config.toml
norm = "rmsnorm"
rope_base = 10000.0
beta2 = 0.99
seq_len = 512
Each number is 128 + 24 x the weight over its row's rms, rounded and kept within 0 to 255. Layers, rows and columns count from 0. Numbers have three digits each. The size before them is the row's rms in percent of the matrix's.

# down: layer 5 MLP down (transposed), 1344x256, rms 0.0671, rows 1313-1343, columns 192-255
# gate: layer 5 MLP gate, 1344x256, rms 0.0719, rows 1314-1343, columns 192-255
# up: layer 5 MLP up, 1344x256, rms 0.0757, rows 1314-1343, columns 192-255
down1313 094:145129117077107202117115142149097118201170160137156140163116165135124121159159184117120078171111122113136085117110084104140149169098130069113134142149141172131142136109127193137109085124151128
gate1314 101:148141154127100148089120122144130102171132147151093140114120108170164162132109166134130153120129118163098142107157157121152170094100131171148124160143172085104106106153127117120101126096116179
up1314 104:123132087118131143172107145128141145138149099150089116086097143113119147111115127159133140125089133119088133202150157146142167153074122134125101162102104105170138157165111172112127126136121108
down1314 105:120145164171124099124131102124120106107097108102162113098105128127128105125096106161180173102131153085139131127111113067121125141054132091140176117068145163116114092121115145120145131121162087
gate1315 093:127141111143107141112124174147113148128129130128122140167135140107100164134122112106100149113115152091120140127130093145108172126135157143126116123122135112093121132158121119135132117135117100
up1315 092:163112148147166109108157111085149125148137150165095103110135110111145131160109145140130160114150133161104127132131115142127143121116148118143088134124152114150083091145147152124107060147120164
down1315 102:136133092104171109143120148149136121140095137087110153155101117161146139156160101134094078135077146109170134098133157096121082082114106160144131132087122140075116160100115135083147137113108127
gate1316 102:138113146134143108124161132144104146107090134108153147107144126108173133133113124124121120144117114135120113153187173147147112109143151125161104116123115107129165141108183097125099104108138114
up1316 110:081120113146134093113129157155148124093109133155137124170143171122106100085121100094123110153126158142148127125090141110135134157093142133142118087132069119064144129107135131140136110123166127
down1316 113:075123124149137134159117093105134096139136140151108149171154137106125159134088130160113113144170139146099136197114145099118140142111152112161112115113130136135113147157139110128129111116116148
gate1317 104:117089127086154105128105120159126137137110097110117101123126115129139153151087116157150117095107145146128124104136070099140089162104166158159128123113173098140148134111106129113125130144151132
up1317 099:146140130123118080132111122151118107122100138153101138164126107169145104124127120096182146113125129114110140141164157091114130099139116088131110118151141109121149158139111110181162151164137164
down1317 099:130145093135073158082128123095104132138154156136139149116134126151117129132117112153114101127132161156120147180150111133099125140123093147133151129109108095108136134123091144140110109066099131
gate1318 096:134128139054141134117162140097074184161121154157122156152112130140129101147147163186130131123128117143138120087134145096144125123134130139184091144119092163140167123125100148151156134127135165
up1318 094:110106185116100117108162161131135128099135142145123132104118149137135148118139145173151093146136135129098164135122131173156190094088122156135137186137150130141106109173100126144099164173106095
down1318 092:193137116133184136157127117155167138151095098087122130137100135122114132104145103105069121108128097117136087090138118120105113126153128138115126121136130147162144159123156137121167117104132131
gate1319 106:139129075115169152111111131124079153149090148126104137129150179191107126111137130139111134128137138124121115106119129141088119101111167116101084141172152153103105119115150144193098119111081122
up1319 103:134133156122083091153151099115131132121086158170160124136155122133087176100171164143153134101122119101135183120123138112115147099102150138131141154116133097165132092091148154107079119106128143
down1319 105:109142121129104147088090124133141101129149161155146120071116127129154123145092128137183158129135105146130145143169098144172095065142145112079153091101128091143139129133096088116138168130155150
gate1320 106:079109119139161135163134140109108102106087071139099087126149101139106108181150106122134093126154142121137118101093133106151124137139108135118097135146136146125137157087140135127104164147128166
up1320 110:096143099094113142138070140148128148171142134128111135125080138123130123125143159109107143156121133070148129115127130122126142178110158150110109129151125074164122169107149123198110130112134149
down1320 104:101114117140106117142113117129136131127126128129118127134120135161124155082130135110159131151094173125144145116114122103178139121139117109130104156176068143114112140138097116180126124161127156
gate1321 102:156106120107132094110093109146117130131087142126140155192085111158110137161155150158133124114087111111104144120117097121140127112136106156097093110200160172120104076105127126178129148149123114
up1321 102:095158106139180116119100130132148081127116156152093098168127115122087113138136125108140141158165147159137118124154132124169156142105067105167116124171114152113128082113119098140137124116176104
down1321 095:139116128130132135136134148129104139103135074082066129077129121135122171115098179165144142107143133133105170114119141151097124134115136158145149113112120122139150175130116095134129115112144150
gate1322 104:133136143116158125174095147076109136112121130125113123161185116083147092108143141162180122173157127143118153143138148126139136130109120122128112149117164102116130153124145101113106099144152140
up1322 103:124144137101156145101143130175121113157122133126171097166117149140106154158106146085119151152104129186182084083123144108138136139111138102150127124129112125112127144117114113108132131132118157
down1322 107:095166138124108137144127148118095158180146130141114124139106175122108132119117136134082141138111164138121116127139139154181113139140130143148133143124092099103132130143158172109144149156147125
gate1323 109:148140084105137114111091112105159128143113088142140168144102093152142112124176120150102093164124121143096158123091118127149137116126133127134160150112135131111159098125128047128108138143132158
up1323 111:135100161155144147125111134094135135086083145115148095131172147115076097148055136131114125114169132149135108142125139121090163117155118089098128141111111141158097130164116140138130137138119098
down1323 109:135110105132096125131147157139144108110138155108162145094129135144126124145122110158147148147130168101109134085146116142109175101096121124119141117146107177108104102117133126092148129134156116
gate1324 102:142188115110100083176120130169137093121152120142163097134134117146122136096163128143100143108155135136132150140147113151141127115148088150090097134111101153157120134122154156082157110132151140
up1324 087:124129132086144122074117107145159145129172141105132112149130098123113062162110138102168091133124157128154125145141165144103150109127114142060106144085059148096134127107119161137134119100117126
down1324 087:142078142142142127128142120143133153134123103107101155155090182166155153128137148101126137136103109127147124113121089126162121100109112106177105097161170113152146139140114098118090140111117155
gate1325 104:137118113184091164161148131149133094133141113123125165091117099150141141157152097123114089193147136145148149170101124161172137125086129129093114164150109126118138150119097120124143146200127166
up1325 098:154121134100117146159117106100126161147128143085137126123110113169123125148122111118102166110148120064106163081104135130128097140118148134184154102121175131084083133129143130144137158115135150
down1325 101:132116109185125115131155151182140115139170128114129152108160095138089089160116130118144096138101132148104141152124088150187128111057127114093129130129092088160153104142118114135153127125115155
gate1326 086:130121166139098133132144137133082086146130121154112113121129151149131099141092210165101123119133103134147123155162142121121086152085124143118156140104155093122132141129119159110120129153185122
up1326 088:106105111102090089159138123130155107172134121138169149136181137117160123122158084122109116119151137117105128098157156142131126108146108126113148113155094112133136089152168112200116124111155109
down1326 092:136155109146176166086137129136123118079149101085125117108133108095130090131110255144134143132144112122148115155104122167127137121121155135162124143105168118147109107152103139117141147138089154
gate1327 087:158101121143143140127170138106142156118146105171149151121118143149137184142134202101109109126130146124117115120126128094136126158126103094117147128135158150144156136140144157097144133143099124
up1327 096:155149097128139152095094125152134126119142125124164091114184155134129123111082079099101129145148123113134127132108138161137110135142170113136133106108096140148147159095135143116139155106109162
down1327 092:150115153146115122143145128113122117095118129117097157110069079120116148182155255125113123118110106121125142151146097136118137138114083109115145167115166116122111097132123143161135113168162124
gate1328 100:113092095150091112154174137114117110164101126142129116125074128122127113116156131119129119145110118172150116140146100146112114117117113103135162126096135142124117168132099140097125062149132166
up1328 102:150127123144140131074114125168163150126134083177131155159168140139122116148110098132132147143116112122131152076103158074131107144107146115097096077104140134149117119140120144152150162152137136
down1328 100:097137135096117118102113123112135154112125107124147100168137070128103127128135115154126079115124117162154139155135081130129111119112137121125139128141127120119108122127155099145124105107106155
gate1329 105:193108168124134163157130087096100182161106147102126118142122136122117113134168168134123128151118127137150125059127171146157086182143128151093145098104115140093111155155117115102136139105131128
up1329 100:165115133129107106094130170159145132119123129158130103136163138109128138117156138090100114132135188132125098131100071118091110149111152145118127130141131127129087076130134145118131124133166113
down1329 096:100141122157111128113114127085130123118110138144107122101101121138120134138134151146109133158140121114112134154137183123147137131127101098096134164139104134145109136141135165096082160155156132
gate1330 104:100102137163132077179160106141140138163118148173093146114117146125130121088127097169140115123169099140088136139102102164130125136154079149139158125113144121148096130153092099124131121117107132
up1330 101:112147142151067133115145147123123149142113119152124131136119151155093112152163123116131189156136177142107156122206092120127144169105084160120113155120115158130157081153117110131109133125130115
down1330 103:125137081119118127130115104157139094129084105130102126112118148074100123116132109086106069086109136079100101111172097149134151178127163099174135146131116100167130141137126105112148121134087163
gate1331 109:175137096113120078115136097112077190148089116129131139137122178116139160141131155172104145130130183151144139107110115139169139115135135103152129123130124113139099146143105105125140157083158112
up1331 101:098138140109118143128164133141117111140138107144119101131150141144089150101126113132112128124144144153118130135149142145139137097085132107124147127126178117136176109162085107095141159096125168
down1331 099:182185130106123122150105120098129110144136104117126137122095139127177164097120069114121123114102153136121125108119118146118122138159162120112135147137087131155145156132152129148099125185113124
gate1332 100:111176109092179125155120145086118163097128089091102083140151124077139143118094127149072122114143176161073145115093173138133143113119083091126118119167128115155109098149134107108089116111164132
up1332 094:148130145120154163126133140174108151129099104129106127087158069137155122118129105107077117114121148119154110174102089131163159148159130092155155104128142108132152135135138101149146104124120139
down1332 100:079145143153101119154116093158162111148155119100113123114127103131129100127141166178168117093099140105134110158139104096109062095182121161087149147098168116108083137072135182201117111139082140
gate1333 104:134156142142145095164112132162133140073111168140115113091132159129173184100124141120161179129126135139110148106156109136119131098144126141151122091128094189184082106128097152132108133134152075
up1333 097:139076098123151137099132055129084144111096070137145095153127162166126121127119104119148129130094115112085089119142137108157135168125107122166128119093113119103151121149122151160113155127153108
down1333 098:133140153180099117138122165114129116138122105082108104106145086111137136148106131165132178111124112159082101074106117112094120147101115081073161115143116142118152118121085105139147159140162134
gate1334 102:115132154108127124157139147131092128173169086113119110141160145134119153126133103150109205150132108166117148155150188135136093121148150157143104141132146138126090166111139123146116132146103114
up1334 097:139116098136104155106090120120065154116131165124090138130112135173112139150126123149139117109113139173141101155121136112103161127118154105179129154142082161071111114139121140115136098096129118
down1334 103:093102124112123140160091101146104128165152116153123112110117144141097157117105153167119080147098104100154168169167119109108107114147094148089106125137126079145113124137129183082109164145109126
gate1335 100:168085134113117148114141083110130156119106125149142092101141103155121124146117149139146142123116131150152120114110086133156099122159133178109153091114091112061070130145113126153114131117114161
up1335 103:159142128124127125140160099099121186168161118153111107114133122114128132152160176115110140176123142115130139067151104103117127136150128132156112102139114168107081104082116088130104131113117088
down1335 104:142146101128142116097105118156104152137089120148134121123129104137169134119146039060110143121156113105150146118106147175146153129127167131124140156064128135105167154110140145142103175108111108
gate1336 100:162149155058124099106129151082099142176136195110118103123123134107137131131116148100125102178135123118124122158129160081087106112127131154116152151148121099089130137116104131092086125110109128
up1336 097:185094088131117118128151159137168115102151144111127143136126142140136140154117152126131163137120186124135123135121103122139131123117111133136127115112132101132126110130094204106096113139117109
down1336 093:140140136126137116136108113103087141155148168144141107149115041112101142080136153122131192102137146118127148129101113095106121087143117126141107165179135127139140162141139077116140110155132128
gate1337 096:131146178159126144155143141150124110135142138128121144145124071151131135166119121103132108109108130132142163138122131124124100137097151107139077149145118150123149109137167115164114138126123169
up1337 089:151160154122124134103134093132106108087090140159108123125126109209111156118120167138139131170128148147136119123133155164129109115110124168127159116131130122141114144098138080148117152136087130
down1337 085:112128145127116136148122188156058129136156078129183113105116138128158120149122098117131126087117115164116138143171119113111133145129151070146099142145106153168139116168141143156132132150147167
gate1338 099:107124137139125165142125119128131106141161158145147127132150127136152127138129067109098141125156119114095145123103151117117108106178118137125059144113106155142193111104086126163118126104172125
up1338 103:103135177053110115162088084176146106155102147144121140089131132109153114098127173151069131124150143146123138121142155155111123105118138168141121125140121147133114177161142137154088153146125150
down1338 107:137150081126156117155156135116129130129133186114110130154121147131125152117149111110139128181137169167111128137100147178123142145078132129129146154143120096129132139096137131106127154138156146
gate1339 101:118090111095172125131155143077117091105133145156142169156087172117124134133153090127087146149144097107125158115100148165157114127155149153162118136130140132111133109153118127133108096164122135
up1339 102:109150123181132093117125141154145146082143122129114102124109123133096151126139150115135130166112108137080142114105138136136077123103075139128124131125113132139141113089126102180141120117133141
down1339 099:148181123113149103150121122152173159143146132141148072125085096120146132128131028127182157079123163121112110090140130083107118114100122074125117161144118138080085139144115131127099123118141117
gate1340 100:186110148152105144112087107130150096095164140109158150150124114103093117149114118146113142116129126109113135128159156164167107168167108115167162096120117103143126176135140159143104126075145118
up1340 104:172155123133090176139160129122153137098091156165118142140149138105059137119124134151126116131149135137131119098101108166158118154142126096160115159103140104151089102104162110116118133187132114
down1340 107:123129147127121130165099165135110109134122139117131154149130132132155177151114128114109117105154111169108117176128109116113126098165112139109131133123113099128175085124145153120114171125140098
gate1341 097:137109110133125132149157101124135133092170121150123127131107140130104109129140125136177150121112137107162113138137130120141133127162115101096093086122119158120120132168152125130175133142151126
up1341 094:144107115128132115127141114097120131158119148127121165123145152140106121150108128128134163073096100147130122131163122156141119061113177111145116146171168122136142130103154114111142107101146182
down1341 094:169133145149158128116111146125129106140155124149146155151119106162150165149147161119136111175168139142119180118134144090114156145129120161088159116104106089115076100169099171163123117149129100
gate1342 098:121081148133135121167096131117145136131115119133153111164162144123160128123101134086083145153126126109097139076075143139129135156142147158127154123149138137140129128156082126124137145159075160
up1342 096:121103094148132108136109167141118145101086129102145128100156142116139118151121145132053151121142126141098142099097152139112088093103165097170148121111150140088118138138151166153122110092132109
down1342 097:166135088149137163147146157126108138137141127132102118155180131119117113099145124072162080170159147155122103122143103159109100157135120136095141144107133125147126107153134112141168131147131094
gate1343 095:159160111167123100142115124145152146154128113138176145103128133154118114148121094126144085092111120166144126077071124099115137104114106099126118130109126079119099150110171136108130065130112118
up1343 100:105108115116099133148105155150103149110140168110115121174121084164159109104130127123158146180107140117109137138157095152169108123140151127088135113119126091152112146132102106116150141136133126
down1343 094:094138100153089115156135123125151154098128127140155155146103087137152112131120134158130130113119092157132137108066129109139140131113114146105113134119166107143143162120176160128102088095087094